config = dict(
    num_hidden_layers=8,
    hidden_size=768,
    num_attention_heads=12,
    num_key_value_heads=12,
    head_dim=64,
    intermediate_size=2048,
    vocab_size=20278,
    hidden_act='swiglu',
    norm='rmsnorm',
    norm_place='pre',
    norm_eps=1e-06,
    positions='rope',
    rope_theta=10000.0,
    rope_fraction=0.5,
    qk_norm=True,
    attn_scale=0.154,
    bias='none',
    tie_word_embeddings=False,
    parallel_block=False,
    extras=['some layers without attention', 'local attention windows', 'gated attention', 'attention sinks', 'value embeddings', 'value residuals', 'a smear gate', 'learned residual scales', 'capped logits'],
    init='uniform',
    init_std_qkv=0.0272,
    init_std_o=0.0068,
    init_std_up=0.0272,
    init_std_down=0.0068,
    init_out_by_depth=True,
    optimizer='muon_variant',
    learning_rate=0.00998,
    lr_mult_o=1.03,
    lr_head=0.00492,
    max_grad_norm=1.0,
    warmup_steps=102,
    schedule='cos',
    final_lr_fraction=0.1,
    batch_tokens=131072,
    max_seq_len=1024,
    doc_mask=True,
    train_tokens=784200000,
    max_steps=5983,
    dataset='wikipedia_en',
)
Each number is 500 + 25 x the weight over its row's rms, rounded and kept within 0 to 999. Layers, rows and columns count from 0. Numbers have three digits each. The size before them is the row's rms in percent of the matrix's.

# layer 5 MLP gate, 2048x768, rms 0.0593, rows 24-117, columns 528-575
099:522483537491533453522515515506459514503505525525569517480505477485470503528444529479438500452487479502493492508523495509498493476492501518494526
101:526527496506528508505491500476456477501493469497466526453537505497513495519526501486496490494485507485472500516533560456493464476493516484493484
097:479544482476464495521478476506486462499517495505503510517503537513517516490463539495469526524513457538510539517546506505479490477502490515490470
104:532501500471488478546525495540513520513484523479490512493528497527470501521496542515578501525518485484490487521441528501469487514487472499536491
094:521489530478447505525499490511523502498491499485508478487504493485537446449511504520497465510483480494479503501478507487495492488486496474504533
101:477484479501514504515516482459469508470509488492501521517504495503492532504526488494549536499488445544534505509508480507518467496522500529500503
102:466488539501489460507506497477454487497543442529488479474491481484511483423531484485538507481532480495553516523507505509496523531483480498497458
102:532502461511483485521483523465494500495507521502491476520494481487511518459507494502495504497500520445518464477521522498477494523507492500506545
103:524517518496507479508522519494472509495521514526489484519482517472484507498534523516527490527524538532498510518457491508514484506495488499531468
104:461500545506468481503507522500518467529521569507478488478436521517502508526467541525529489500521489470490476474468518535505492509450490510487491
101:509493507495555519494458480531493509507492538496522488511467504515479480476520483481546487471511531526511456502530511548471508482534526549491544
100:500471455515511474537484512499509471507483494536543505475514520471523537543527481512509527524517482512509518452470507527479461476516514490543553
100:541500471514488531541520530505547477493513514519482496493504473485461504528498497480529484487474488497546479515482497498533503489474484534526501
098:514568509453513511474476451503490524518492482533526524513458476461464451533478488498488455463461480488542499467482500495448450473516543478504477
098:461503462541503475507513534510481478520471498486490518503511467482483491509543481502519504490547462526503521475501482490492473485519495547437482
097:484509520493481527487506489505496565513503490513479481481487493467528523493507504520478486485496506440498526499495486517507453506517538505476488
101:518518544503498490492480490538502455490503505499499495490461527494491502486503476542515452454495558508501477507525505519504489518512478492494481
097:463492518526462482511478503523482483561497472463482511530506529485519525528511485514472454524492514502486495510488501458486473511500504502502512
099:490527455465511527530504527474506527536546444519500442480466476491504492478494476501506508478516502533533543493477456470468498521452517473463473
102:520474486536490531495510515493554499497516526496489554452487481521512499546491552454493505528457520474522562504510537472489496493493519504464522
100:544508482485502528533516482494531491502492523510469501520535474464479524488505465513489500478516486548522447497541534468508475560471536519489467
102:534476528504524483483461482468486520512518507488563529462543485459529498476503478485493496472473506516515486502506495510498545515467490513531446
102:519491514539499468536533476525549492505475527484530498462508441518486507532463507536492476534502457493560472504536489450475545488445525482503500
100:507452550524519550498520521513515510481552548507537483496512475521512527486487491502534500480502535519479481502480475498499540499494527498486506
103:479485506507517538449495523523548526489480536478524497501527485521485464451504540495522509466517508525471472505485526451522468494484526486497540
101:496529532545479498543470500470448468463465444503480506527479486501511521484544529483483435520523497497457459474520513448508514467495502485537529
103:488503513522503528514475502511509515573487507493555479504509523498539486588485511510504493465468461468486513480505490516482479575493487497511503
101:558510499496507483515510477511501515498477508503501466552526453550493502537459488495512506523511522494536500501531486487486471508505495510498521
096:511501535484510499464543532495483490491521494501519488503491471461465493497469512482475497491499466504487510497506484471515490470524506502479529
100:491521443445533500545498513460532534444523482487541507483462500517498537497524519505516484508468484498504546467501514539512509464497528487523491
103:507513515521507465488520483547443511527521511454509527528541499485545489510482528497492506471501480520516547494514484490556458468500525546527468
094:496535513490477521454516474504473474483522500483452522487424490540469517532481472503522468458538504510535519552463506479497529525504532483505470
102:476537488507526476460469505507494515501496516520547478496485494514543500529496516526498506505515494548554493508499519478476477483480501480524505
102:532490497490513491528510485497493542491492500541500491539462517502478508478548471520483487488487529498498485458499529455500525492523529508517515
097:482512477505502464508481505529476489517486497549476542497506468466495443498467444498495504523488477509466506438508517517479505501436493478486497
098:476478471485466505500507465490539500532490519442516499479529526553474489502510473509516488469486481543503523514501416460520478491511540485532525
102:525524478515512454462502512497459535458492506492493476502490471413474472440515512507539485510545460509525493563519522474497518477542521472520485
099:527520476525492485554473507482491471500500476499462515498548556499494498471523517488513546535547527504468477506528486464510533516527511455493522
098:512525518475508447463469446518522543526470475508502477493475492497550449509526519527544493547491524468497492468498496495516489514503516559473541
098:481547544522470459495491500523479526507513487488530510521522541534530521469532530461485492533524505524486513538486501498523514491479510488479536
101:490482497491508501493504511515476522460528493501501521508526520512497498548498522446535489474454501513494524497527544478508485453537492538470508
102:497510468523489511536542513484495528469528500498519521524483492456491493481492506519482520530461449476463510476486516547515504494492496512469452
102:500452503513471564513462491506485532514485508480525493565525455489467496454453457479532518507526451481510495534535466475517539482495474508509497
100:516479536519585525474509496486530527502497527487455515501490523490479512520520549473510465511474496483528479491515532508480462512506524494475498
101:474498489516516488474515510530464486501493507513458492455507490474493516489496496483494509502512499450487533460512517550529476473484498460547505
100:526499443474475520513474488490492480506510485519524500503495485479491520428463488507519509481532490470465513535515482481515488465508501537463508
101:481515492482514489491509498512489488483440526475452466514466472565550484490468497501500513499530507517524524516520489532510483476518493495470523
105:527508473516481504494458488472543485494512509439474485485494473556486493453453483514523484505543539503482522541531528490491451521508515517506521
103:437534472461492503492507489516502522505489515497513530507491529529472500476534519499490516484510529526492486506513503489493471468471493517519460
101:502521494470510534476439528474520480540525477496489526497514520542501491465522499493508481491491463484485519492505487462503528487473502500481454
105:503528492482484482515481484504524528496499540486509479507476510524507477494485485531511573465555504477486494493490486486472517492470513506537511
098:476476470497501530510513501515479533490515524491527474538457525524509505511501496523550483540482509498506491479486533510466501495524457514456501
103:507501466492500478484516535489472541499519474509501459569522545489531484524517484487520478525530465497470517499511493481464548528473519526525501
098:482491484540456510539464494472524493522481522462514508501469488492506546496480482517479533480528472490512490511491521500520475510481474473520528
099:467495505459487506486506492520510478512520507488473482522520502521534471496464490474483493511462493474489510475511511525521576519503478449511529
099:517495482514541469469488472495503484522450485499505469524476485516472473467527472441483509523483509522501437528525546506514512520518552504479523
100:526478540516503524517512496545475527505517488502499538479500476469506533473504448520499496473541493491516507464505501498524514514519509490525523
096:492509462485477498470511495539519472465498482518455473521474526495487518497549518484467497503523575549507472514453473493513514489527546511531491
097:528521513469511491484557499551499502491465526537548521537503521437495479517517513471499525511482536525510467476486471495494525487467485506441470
098:526525489517527519477507475515522481483471481482507538476479479499485505474503541500491534538481518548482486498487515501470498470466507522507503
099:490552483508455516489537497481424468486488486518526495486473505473502482471507493478524496465455463489534486451517530518503537479513510493509490
094:515506524475491525484491480461463506485448510504488479480500465575518499548496538481448513489481455513509533481483500525479495436456527536518469
101:517550517516497497519491494532491523471466491480497498494526466527479483532490479460541532449520473495489476539465500516484512483547505504530470
099:470502464537549496483501459531513509504459496518509464463549517545573486480521443538508502477502475495523524479519488536477493514523477412456501
100:497526483477455511518532494483522500494479505519503473523482513515472495513542489506465507494479519466506499480525510487486488517518546508485473
099:517512545463493513466441508495512501471460527475487523521451530467517515541486452535489478553497497509456499515499534516476504493519494487495516
100:508517491506472489473484489468496456467497527504493531529522455520511505446482478474513497494510495534528512487536529535488514525473536559500511
101:466455460505497525481465482538532458495507529524450530529511490521521499509521499477473521493502525503505482488512480480502551512514523522542531
099:481522508517494511515489441537495512522465476457505495511525529517483531553463452482497519510536514532517523547488475522509492508532511514450487
099:514509495489475501520528480487496471488493524505485529502494482486507507537513521513474512524501489508459456505507514539478517473512483458482529
105:451502455539517532486510535477511493532494539485492506536540499483538483486532484530539513530415480528506479486502530491501489509471501515516489
101:468540509511476524464478533488507479470471527546525476499503484461530503488537469496486462496481496444519498485471498471460536470511487511493482
100:463518468520489498504470529522489497523482528476491495487515555521499528496472498510510514501473553461477491528492543544495498490495485491491464
100:469468504529487514503512504536522524486504504530495518485480498526476513492448504482506522526467503504513504529513540492463529509487524537486514
102:511490482503521456489528546511459513504548500516510540437482511446527466516503491503493522523520523507497458482531502515546501530485535520507529
099:500487521489476477504471528501520534501522547453485483506474448504513513520468514483542535513503508520524477441542505537536528496524447514478502
102:507519488526555486484519472519547539536492496489472498492497507498503524508548460550497476516521489500518491499502531463500520508544525550536557
105:506443528512538504480456517518513492512545525475471485466499504515497479513522494525481501469515508500514528521508494452528504526547529480454477
097:516511476507512526528560579484532437500563479509461480470481498511554500497427534528495529512515473508490488484534497465480513452492521489473480
096:496503517474536478487509492466488516478526508460512566497511496534490528513506515518486533515540524513464491471472488491507512503487480520487514
103:512520483452547537537492502480504542487527504514462458507519492507512508518521506482519517540522489527448497492517457524487501523490523485461485
101:486540472494522448542510527522483499528512496501510546537509514471529502543507453515481545530524489575544480531484508490521482489485538491462501
096:501485550521509526512525486458536511499518531447496473527536476506511456499473451547471520494514449506458497520463473511529497453505464499494488
099:512490517466496501479486473541512501535506532523532451483484511508479535485453452508531496490500498547503511493473476488505462493476503521517513
098:506472454519481489484459512473495512495512516519462513497477514522497502526519514475454471559487514558495461471483511488516502487493498504489505
103:516518507505527498480519507482499507500503497505477482468469426555504456535521485507507451521493503470485473507498475510522490527506478483578524
099:545501466435522438479450441556550423516486489522483494478462524506461523494466518493506499518490511525512496499514506436475498495534464483460501
101:461466494503529508495533532523499481499527517496504520506494501521470479508515512488510513467510500511516450460501506529459474508517479531511518
095:513470499494468497443497515551472531492518501492533469505507545545504482475475504507470491526486514514492490480431509503494484442505501501466510
101:539477478509526481524492498505467497494514512485451515524485479474538498465521503535478468517498503457466494546515523549501460509497479521500462
102:514509470515500487502482526495474508487490469502504509504432481469527510487516549487501507476485512445464517479511514519561518526520502444500504
101:515488476536492467499502524507541507482469505509501517466486454497498493456539488506496510534502495534505485514515497544517528505534490499483517
101:522480485482499482498536484488518488478504484525500474496486491498503502519504520469525510460528509536471528519459472505454482482490533442537485
097:499486552504456531555516508500520506465499489478503511502537482440539492529497517484513510501509479512466491520510527493515505494500493492492497
# layer 5 MLP up, 2048x768, rms 0.0634, rows 24-117, columns 528-575
099:498502461505527490492446508521463501498489462531526521458529500488489484534467494500492459523461520508537506494508510488521500538497545483522489
101:480542498485515491521504502513552489540506489533510474508518455509477497495539480526536517511558520503501527540509504540509470480481528497532518
098:493478487500504487504529580498470499534528511523511518498534512508530500538530492471441516496495530520506494484506510465469501488509473473496511
102:554532521485557529481531520463475506458510491449489478494530489478516514490504469487462466455521490540487516478488466486486522539483521513475481
096:514495502494491486466503495493522476442510523500493507508561572542498490480463510464510480495515503481463503487495516513488491483475497501505492
099:433479492523471477488480496517534465529525506491466507469499524514533520496531516457529480472455502527523487526491529533474496467469503482524478
104:502519465489505512469491496520515535460488515493541473508489464502469470477504515529475510507468456487520481481511479486494504521487510517491485
102:509509500469500520558518471522471531488531499487571505519501533455421508455482557487488509511513472482513495520581513525503486494467490459473508
101:484506513481472491478494488506532492499488534517533480532519466476544506500464470551504440465491513526515510494520486503527512485515466493541477
100:492484494550467474509516455511536518435500476465542485504506442496514495528427477500532536505492514493525561467493542485497503504474475469485516
100:480541494521476456490485489484551529490518526530483482488502456513513544489489532505538511473483482498488531528511477499517490474499508534486491
099:516489499525489447508494485464498555505480495500482481472473457502443524572487486526495526530491482527494479506482528518522471513442487537500459
103:491489504502473515483454483498507540462470501474488461510497492494519528483467481487543482501486501481494518478517489526494501540515445512534478
101:501490542486512482503471499500529493505520535516548487501496495454475486488486517538464439493503500465513522537509466448518479459504486508484522
095:515569495525469491503525486490487513476525474529500534513473523472570544483546534501512525524507567538462515513528499504509538493511506503494516
098:497498517549471463510565496518457510521438465517480492483516450498517501528514540504522453484489491524493507492522459532527456509521470492495518
101:470431499501478500479519477518493489541475537474487557474518511504477515508469495506523507494524485494467516481510520529530494469483505475544459
099:495510461511476506506528545508461473496480502508474451508502506497496494455479453523487473508458486466518519484490500519529474506499532542472482
100:497490523488478481496472509552503457535467493465512463538542526470440515548470487519509458527530537514461472494478479486536504498508475489543506
099:521504490472531525525506516520447521544519486462511508474449433491500476466555502477458501482474493502489515450528471477499513526525539503502495
099:489497466537529460465550404499527522484507539499489474503514501465505512490548479518505495516479532489485475513492515518467461535493526497507493
100:484503490465517504508496462480509514476523493501528456539494497503530526494559498493483473516503490523513488520485528494480495520501529472490483
101:512460458501500494505493499496487509508494474521490481498480487520537529541497510524490568490522467518543525532514483488459534499492459499531445
100:512460486427462491496522521507503486496467515515457545502490507472489523518511469491489539520470466471467488478476450482508539516499470505467461
101:476535487509441485512485530457518494483509556483503494485524519507510456497474446519487516528490483501504555459512504462542526498488550491536475
101:512480479501501471472523508530474481471518474541501483495449511490479498505503503537517555478508479457524452485512479501469474501483514516492524
100:519502503536507529450504542509422468480494477465483503497475489500493499497498546447507465527474560482483527513472480494534475478512532487504453
098:517510507493497474533509578551461469516494497437474470465522466510442482496506524494483529516492536525503499558526510493518513473465495527456527
099:579514536497544507502508519518545476517498504479522497476530539512510519490524528511515481486505509525522534483468491468502528458521531512503524
099:512460504500501509509477511503440461517530463486493492514489513510469526487482548468498516493497537511506486469477458536512495494507509536505427
103:515482478513553474498482497542545486477501516512519535507500542527495501516540454459469564499502510470507488529515522458471522496492499450505480
098:507528513520523487488465493483520474502491478479462513481483469493552479497510493501478460479536491500444525464512503519507479461533489498520502
100:450520484483492482499501525476496496529496500490542444490499531525481525529498548461554528546482474450545497466471481489505510532461515525567471
101:507483503483524492510533510470497520545507487508504526503500520487503524538478475456478485483501528516465519496437496507449455507488533486454485
098:499478515515473503512535492459469542525486515489537505509466528535485502486518544478505448510501514521466512543485522478484513462511550483479492
099:523502492515499521464491518481550464533469544470497493479494492471536462505494545569476504516536471461487524485490489509483526506492469506500530
101:488555482529483494497492501541485542494542501489483508533490453513559512484491492487496495520459529534482490481517509507483490473514485494503482
101:522500526557515525511547480556522506485457465464486493475462531504496518444481470469479494486509486501504485589487521500523495511533540477506471
099:498468483484537505536505502523510511466478517536470511496523471549520482480511572507527524514521495467468500461508478514526491514514519524521491
102:517494464517473495500527515535482465532490487522451478512523485459505450519499498514509491491527477521460467511517481525474492542479489472488469
100:512468564489515514504542531511462511538531460481547519540471516475504451493510533466488505515503481475517487554457464513454513512467524513556481
101:479528497511507518486471471495532483487512502504484520458485494507487529509499509482487461529514508495486524505469453544492515495516496457519453
101:507484510520544523477511489541506501472480486484497503526477483506553479453502453495514460512546470492499488537488514504507508544546534525514469
102:497508503504486525510485436520522501506512506504490483490493467475479516518488531515444454466511487490500501487487501445493503510499544519536532
098:470539524489493494488522565518500495431548459516507493512514496523520504497525485532497507486512498446494482504523511480516449495471520500511503
099:502445489477526503556493536475505453518493538486471471488531510470532516462510481519537481585476485443532510490516519501483502527510504478484502
109:467513503499504529475506468532490497472510458526503471480490504505489485528470506505509518487486459513506529495467486509494488481545538520483489
102:498478516442496513510532476498477479544467533541519506518498545549515506505554494512512513510489541491479538468478533491538520516518511492522531
103:480509459516516475501482496533492482471487492454482501475500494518529515513534516512487512504498469536493461567540508445494541483502516482463475
101:460514525559493548501500426524518492461502472474499478483480487543489508527481509475493507503510515533512520481502519520508458509538490523564485
106:518503490510500473496509480506506504495523526464538520479498495504518474495496480492558490473525514466517507508509497484491509438519502495538551
102:487529520519528495530507501487465463510519486507485483558480460493525507505536472522483443489543498515467504493491465495542484453488509543499529
102:510502501505519482536530524486480544497512527489472445487511482502475543511497486523511464531505452519513508503484526492486497533533510499553533
097:508472480457456497512514523506449505473509529449490508535478486513504500500477515486488515514506479513502498499552480552501527480545508524493540
096:521481512503525486505487474500568515518531513460491501500493505511469492568475531481499480477484516460518507534534555483505517481514515541511520
100:531490532464527490549500498510472493489525563530524497482530490446497493495480531498533543454469464528504503511495525480509479471476515561481458
101:497512536560520500531504534484478484463496478519458478501490459500493498550508493538479501472551511484518545451515478505440509515479508480523509
096:518537521480522502522523496465506551500481549474494512494523531478485426517485520498487506525528476484466498474512492442518504527476536518478497
096:483553524497492503473486502484487509484538505514509483515493477461486536484519522499512500483540495546503494477492491502509526465479477508496523
094:465470497499536520536476485500511491493482473501504460494542502531505513489480494492547471481466525476558489529517469513478493510480464499492481
098:501456484546532509485482496493512464506539521514539480491510462472500522512490513539492543524546483488463475515498497513531499497478525513509509
097:496514514522480500501496511463507444495477494483487460527488511485480487454500485514516502472480509511483486513507485485524518515461491477485501
096:491470506478514513533483453519481513522538515518510483525502472543540498504467511530506446476535542496543488472514499534516499475542525467508520
098:495493533475491484519528494515480517485498528490507504546501504514476474471471463513502487494472502477477474494482499489470521506501496521456557
098:459540435540494485525498562513509497481525535519505515500521501534482532543497488496496502561502476526479471493524477502483519490477507468466504
096:498506514525502463502514490519534530541509494494494517525508474524519522456483550533522485498517530507529544474498531480457439483490520508493484
098:466492498494510543529466460477511536497514437477485479540491534486518472515450493486480513447563495538520524487462498539514493493478573490501475
097:479496548559474515498493486457529477515519487522525496485522492497489497533512487504516463510485488457471459509499521490483488523494543516490514
100:527496491497494520509492505477479438483497437519479513493478506523488506469495506506512496453493464512519504500514519514504503511484494481516485
099:521492504476448485583545522496541485496498520519530468500476518502538453514523507506526532493510480545477511518494504496541504494472518500464528
098:495508437547459521439500505499521534477486498497512507466523492516517502450506506514506466468486473496505553547496498523522513530489511489495505
099:469511506495442503512501501506494508483469492501503505479473462493509508470506479491542531508516528495482487555517473511487532482440471500535513
102:517506485546501479478471472451490436450525546484465560487512477499520456501491474537496504504490534501459506473457488518491480523516543526493506
099:477485534505444504489506489476503505527474467490476500491484505474511492519510480531527459546530463506520456501491506521478502493503479450493513
100:526514497491481509472503490509461513501537555493472488517512517509462547484496510521451515478519525502535522505490490489480492511507488491489497
097:484479502464446528482475482493486501490533538524501528484533481476513488496508523498475521492498483502505528491457479486538527455491495545483499
102:536478504500507496489518486461491488486479501491509550512506542507507528515531515457523506506499456505514494511493456484493468510515538524515507
106:499483482478475485490492469488468488473437433507508506470489492512495474518462499548493553522454506507521455518483500491486529490504480508515507
100:485488488533465503520461518518494536542475470500478516516468488534515492499535513493509513502503473528502497517493461449503487535490511550512529
097:502485496488511460519492483522508501477489438484469493561445500488511476515470534551519459531518506516473484475485486519529440505495510488472465
101:519465473509502485459529485505514466469493562540516467546517515477510549503545504494505511495506525460506510503501485501543480506530472563544493
100:522479532491441505495520543510543478473508465442489519463557499470471524482480507478476510457519501479519504484485467506500528490457507472516495
103:488452484513531459499563480514479518538477536486485511538519529558491441510491452507524497448545483503479507477502500466517455460481497514556467
098:464534508541485513505500484447522475530523460485475512522468556514489472491468532484497485521504456485454510491508476508516484534512527473492445
099:535511532512504528522489544533482506454476482506520505556497535504527484532493485512501520542477496529449530503498504459516506491540516460525524
101:537490494458531522574513442498503498492454470514555516505547569494513582503501533502538535512495459504503493501522528520520528512499483489514477
097:516501484530497487507561451484457516509479487486498488466495521471498525519474500505469527531485493494484525479523539477552528510529494509449529
098:499508507499490482481498498454485532445465497480515515505522544512467495506514476484433527513481513516462497438459501499478523501526482503520471
095:476498439522503494542511434473473547484521461502524495563493514492495510488502490517511494459494497484477478483439534536510507495496505482541528
099:500522491511508472473473483531517458523489485468512507481461470557469476476563480488507480514456490496502532516494496523499512539527496444520527
106:491528487510516518527459477516486518470468534448498516506474517515489469485534509517503477469502497478490471507541523481516504536504490513491508
100:505496457480518514521519486474521524532511517483470504494524517509488494483520497487521497521456519509504479479505478485512531471482523478495503
101:527491503516523479497524538530516500457511548495536480462503485492479477523468502481527489479536495496519512492505519518526520480509516479504505
098:505490519498477492471475484505517487488487487515505496503484496515491499503459499492500501456521486514509484497540546487454591477445508476547528
# layer 5 MLP down (transposed), 2048x768, rms 0.0361, rows 24-117, columns 528-575
102:496468498477511527520465510503536538500549517520516495472505499536532471531510481505510462514476520513523502543490515470490513504461544509507493
098:482473504478531429481477498504524523492556512516492504493552536536507468465480476535517509506584508473484510485500512527534457523470498500466481
100:491480428511508487538437482547542511478560508502474475511513542513515509532474494505479510497467504511517489495470493487504513484554529514489510
103:512441516490539471497486477480508551470505539500553429493502468482465502509488509530492484478447518506494504547439524538500494484528476511480523
096:502475497509515500507483522448476490501474501542498528487472461462486494506489472466504469503485486529522524524375468497475512502512500492536495
102:508507464479509469555530521532521470511489494534520465504506529445505505534525478520480482508513497520536528508436482518515447458534492484507487
103:512500458525500522489564481480495461504451513501467475496482469513509540494554500496499536542508529519524493515456512456496461512503512505525526
097:498513494479488486487567456486503485457514468528526516484544532511476500523470491493489483488489537492488499492464476459500512492501419515494522
101:488473487500508497477461497557490506503506539530508491462497505507465467492507475464521513519530553526513484516500473531476477531453497512489530
102:529472519486533486480508499510457483471547464484510462506459466534495534558464481510482479487500541488537507524522457493481523480491452522522492
093:503491518488498512511477508544461520522510526467523466484514426507506471508510518508492518471499516524543529512521491564536515530507513459484526
101:494494454545480493482484474521522495476526518502499513476523425525525531521455549510473483455506506503533487485497499525523468482504482501492484
101:541494524476466493489526525504483512528542512481488520532530498486485470459545513507510496494490520511502468490594501498475510531509491469462480
102:545531521516498498469511456500506482504475473482465543502477451476488531498560500420487489544510504498535528558524495449524521512521504510442444
097:477512493486503455487484541497477520561498514512480544482508504524537490558547510478495496500539504504517467484503480501475553516548459457499523
095:488491468498558494510514477464467522504516470500516523489501488493566503484521494521527520523533485514511531464474511474449514526456507489461508
100:483495467506481456491513483474532517548426501497506489492522448497499527501506522474490526464505483493519497461490551467530490521537471468490502
096:463539488491474498495484478484515481487487542493529461494511506501450508470499466456502482519489494498502548525446469509477484507524523532460478
099:500533492505518456496499550452515542473462489546495527539479486546527520471481503556524510527493506460448484484500484480516444496526520476521502
103:480523554512511503565517476499520487522485490463473515446500435505488484514518478498500510485506497501485489455468505490518489497469496518511477
098:548489478451487494512482531512481511475479528501477476504455476488498483529503501532497506519483492484494514522497479502518486504505476440509501
103:532491530528477535520526474519482519478530497556497511483510513493510491503495486500484466535416465478510503477493504470481505524472503498511504
102:536513514469499540501505525507490461458502486513481530523516494471548522490522523516496521505479498459493488544517522524528516495487499475514502
102:488485499517470519499510487495473480475506503487523486495514496500534511511536512490513490489513476519529504506522511520492474451516512492516508
102:439506515482512498513478517480532498486516522506485507467448507524499538419458476477481507530518500482487449535473466473489511462492469485518510
102:535458534514504452471488494526488484456473513434553542511465483502520493514468487507502493513520506514485487484547471502519469495495504523518487
101:534476473524528526474474516512499447494488464447502499458483494537460516521507540523496491508485498492526510487516565487503448486482519528483433
099:487476502504507490498489486487515505490495589505496521503498491481493511509493461489486515453503532509483491502487489475481539523494460535498519
097:486485506492521495492515489462524502512512450490514490519529505513489500517514520484534466539513441484455473460466516493485492475520463505475496
099:521567496510487543492506520510517496489486484502511511521517525523541484490475503478508515498488460480510496496432462467488491514493550494496441
100:494453512504495515483551496477459523475476507484481496443500496457512496521516526496546508524520543514446535467511495483517507502515529530474471
096:522536500521491511511502495503484541508472521454495527506442501527503481520555521522503544510499515458481492527499497496550485520494518484512486
102:514466499512521540534497496509459506521534516472516505461493508509490485457514467508523507457486548471529485496485508464520479498513501519526468
099:507482491519532541502453497475478485504563523519486490483463496495519518495510507480537503532492514498502476482499482541509496485499447486395510
099:470524511470502519489497464512476530500491512502497468512459485505499515510482466453497459505489471470450473500510510496513500461476554504502499
099:471527464522495509511506493467529484542513502521510477519521507498494460547504469502514459480479483509500500538536466466522487525469508514550486
102:488505470490472494540514471464489446474479573528531496511473475503503528528527457517477464526505529469492501520499536507460463509586525483480508
103:519524507502521451500527529541512516472491500507507499508513470552524512482515495507508480517488512520505455476439512530531487524467508518508536
100:475505500494504477517515467508515497499459511504490519531529520506479464493502527533506488500508471485509525473560474516474528548512487522475527
098:478506466497496502511492525487510495522542519491519483497473464460487518528487449536524509508524538506493553499541445529505496489490507538511465
101:520511473418490487493565520513508484487563496505504503503511527515500497502481521458498549501490479472481471510458470523517483542477485479495449
096:486549516502495490493472480491478459491488500492513508499477501535496489543481548505465450496475518512508515466532482489498517471540512475510520
101:519485488481469471482481494481466506514485513532515500485528489529512529484482468462501476489468510519558493483498469522514538533503468445466525
104:473468480499463503512484517502488522475520461552475493499476455515527505419486498480527494492489481505502464483461538528478442428527532499488470
103:521473550487476525503511485537484471508482481509482482499523515519502495539466443502484534486527520463500497497440470490476481553510497531501531
100:523472521480468514520487453493515529462513478509424527529509496504477524506456512534506482553492497513470454507449485502512469494544497495490492
107:501511473461498526511524534528491505479488502473489519459507501453522514551460511456520522484470490484459468497472434478505463513507504477490522
102:533509503473512487480470487497486425491498440554540500508506457542539551456484467497527492507505493487517487558528512483539571462510500490517449
103:508514526535465497511490456465453486462504489507523552469512518474516496508492512508507497497518519531493450519549540454502489502514495501455514
102:504456521475470494528489539510484463500492476464493496504526484468511471494471486496534533484477551509511487472528529499433493504514515503520516
097:537534526507449532520492473479505510482478472512519472507463459484511507473446502490493476465481506504551508521463520522545509490519445469531501
098:496499509519496476511477485495522553484471514509501524488506516473506513495473523493542517506469518453575494470465522457492542463521511495480536
100:489502493459497512486480560504522553502503513465523498512495460519549522498507516504470490534512448515505519502505449492463472492513479469477483
099:500507537476503487458506494487495547469502475529492516518490527521455523493508493446485470478495520486511477490499425509503490517492511545464498
096:487489469501494513527547520473479484512523507530567474497498529513492528455524541488470515517510517480502485495507456509498540516514480504536532
099:452514509484513481519445518517544463490475439448470518454504500483491447492494503512466481475459503472471494511468509461490466499499454472505497
100:488482498474496481506492510475483484507518539464510504495476478502491484520490486483482503488497524493535491504467490537481505513492545529460508
096:471486519531514509479483468532527489496514480489482475560473489519514505474461520458445464498511506484534521477478501543470452491504489496518507
096:550487512490493496494518518508521463490483492518502501464483518465528499521456510531546475469463492487520463514474535492532481516476441513453491
096:543517501499508532499467463477515462474524473494507490497485506451448490468480511528503473544501476479530486529442453493510537493476446467477499
099:481514512537531487505499505540523488524526474531513530484494506497509494528514506537485466500499512523493462475516492508488472517473537473526530
095:516488486464482466517489465514493485522514504492501513518475473520463535484515482513461507507475471533544471518495531504512518483492476472536537
099:486507485489500497510472503532539527477553496474533515511495453500501522472506522484506541452535491488541484457528493520491491567488493462501464
101:520486467522502462545501493486489508517522472480478487548500478505495471527474537521505502518505478495528487511493473552474545513462490515518517
099:493478493500490461490486475504503500512531522489495467477517507567496480519520478460496486525481477510471501470472499532505483546458516489461517
096:444497521494493486508523501490484512502490503491544520514554489504491501508514546490452493481518492437519472506553524541433473522534476490496543
100:465526523531451514486518537509512528496483497505559459523506518507483561493524510529488522463522518498510496549487481514484507476527496507505482
099:546519519478496473495510541496516518515532521530478529498498483485492498497486508467499479514525519474491515513501455518518500488479514506492499
098:457462477478530460485492470537509485494469531478486493510476470509483519517454504544512502525541508427521525495462545476512499465495494470526469
098:552477500521491481508519496530431500467446525496466525496528532526514522517510538542542489510487511537483493526446485468466494501471521514511518
104:492533502528515486462504520506480519492474509550518483538512568467515537521488526503536535468513563508528519501434521471498468499508512504492459
096:480477507525501529499528533515496447534538541518530497487472509482492498483521517520495516532516480512513530508517542487541497500502506471489503
101:527492497495494500511521519523486511463463540525472540490516505460503487499513523466436477508524496542493482556494482527530493494502484513519527
099:496501533529510539499479483488523477508536538450543561549495492491496560500477505490496535509536525493529479490466485525539462516485515509453481
102:491506554537461509528490500514516506501567484461501525534508470481512530438480478503493448537501471533532476531538469470489424490508522491499470
098:473525519517490524546503498500490502476457481503463519554471527487501532501506510421513489473535505512479525512543539479505504513460461493532504
101:491512524489493501509445483490483488472512464541493472494489527507537533466488488480516494501522443517503514518475481484511491458478480482526471
105:518458530478490498478522534515545511499521441548457492518495491480476536499476496495426481520504483498474467497466507504509511500503494472549535
102:462486465465478477469526478482512506513447525497456457492503478526509503476501459522493511518494524467505490492515491522495457501543593444509483
098:472534497512544507477492495516489469518514509483473477468506491510463500506507507480454482527492491495525521480479508541495495500487513496464500
101:459507498487503492507525486467509495510537457495514476537460482487544523475489538506484497521491476487489486501521483411507501492464503503529465
099:525494484494525497480551447512521534453490503521506484490543531469504469492554556458471508550522526526506491465495511495505559474471507479510481
101:507463494505487482525517446494509520502474504465493505548535558485513478509478492501531507499499517526451501506503522487539497513532502505481507
099:511489544483486500434510458466498501451536490480471472505501504532468509464525505537467497486470481542499471449473489524511505472484501466475500
100:481473484518530483522514507539516539482493455467553480505475483515525470498498526523533484520493479526433500478474466512527495482491479480511499
103:484538514506528467459498498483527518455485511513510502504517551463511538494489527507559522562472520508522457538510531476456503477481490491504530
099:550514485483508499528522511510543516518498487511490500494558485495480535513473486533465494522471551494480536486420479532551443464522499490508517
099:492504486540503475479479511482517524538478546527494500456571513488520516473518515473450497455462509501487523497470487486474497525463491451494479
095:507540530544500524518456501521514520507512507514496461498564489538485514496498474479518480485468451531489482471586537497436411516462509541517500
096:500485486468534492524505512475504502462471528543496539506516466510485520513471511502476483495469515502476485462552526445470496489529492480504527
103:520494524482536476496522497495517483512540489502482531537485504527500502434528465493462499520599487525490486543548508483492502464440488511497499
099:482510500506511497512545544513515484539434504491470523497504481497496499484501523502536492502546497452510514508505463486552522510533506500484466
102:488515565497527481509532530480475482512496467464497468468508472480495478507482503482466515516512476515490513494480569482482525541516474497519499
100:525491476528466527487482544506500483519516511551504493505519536538490505479490533486542536499518480492500467467516526490507522442500486485532510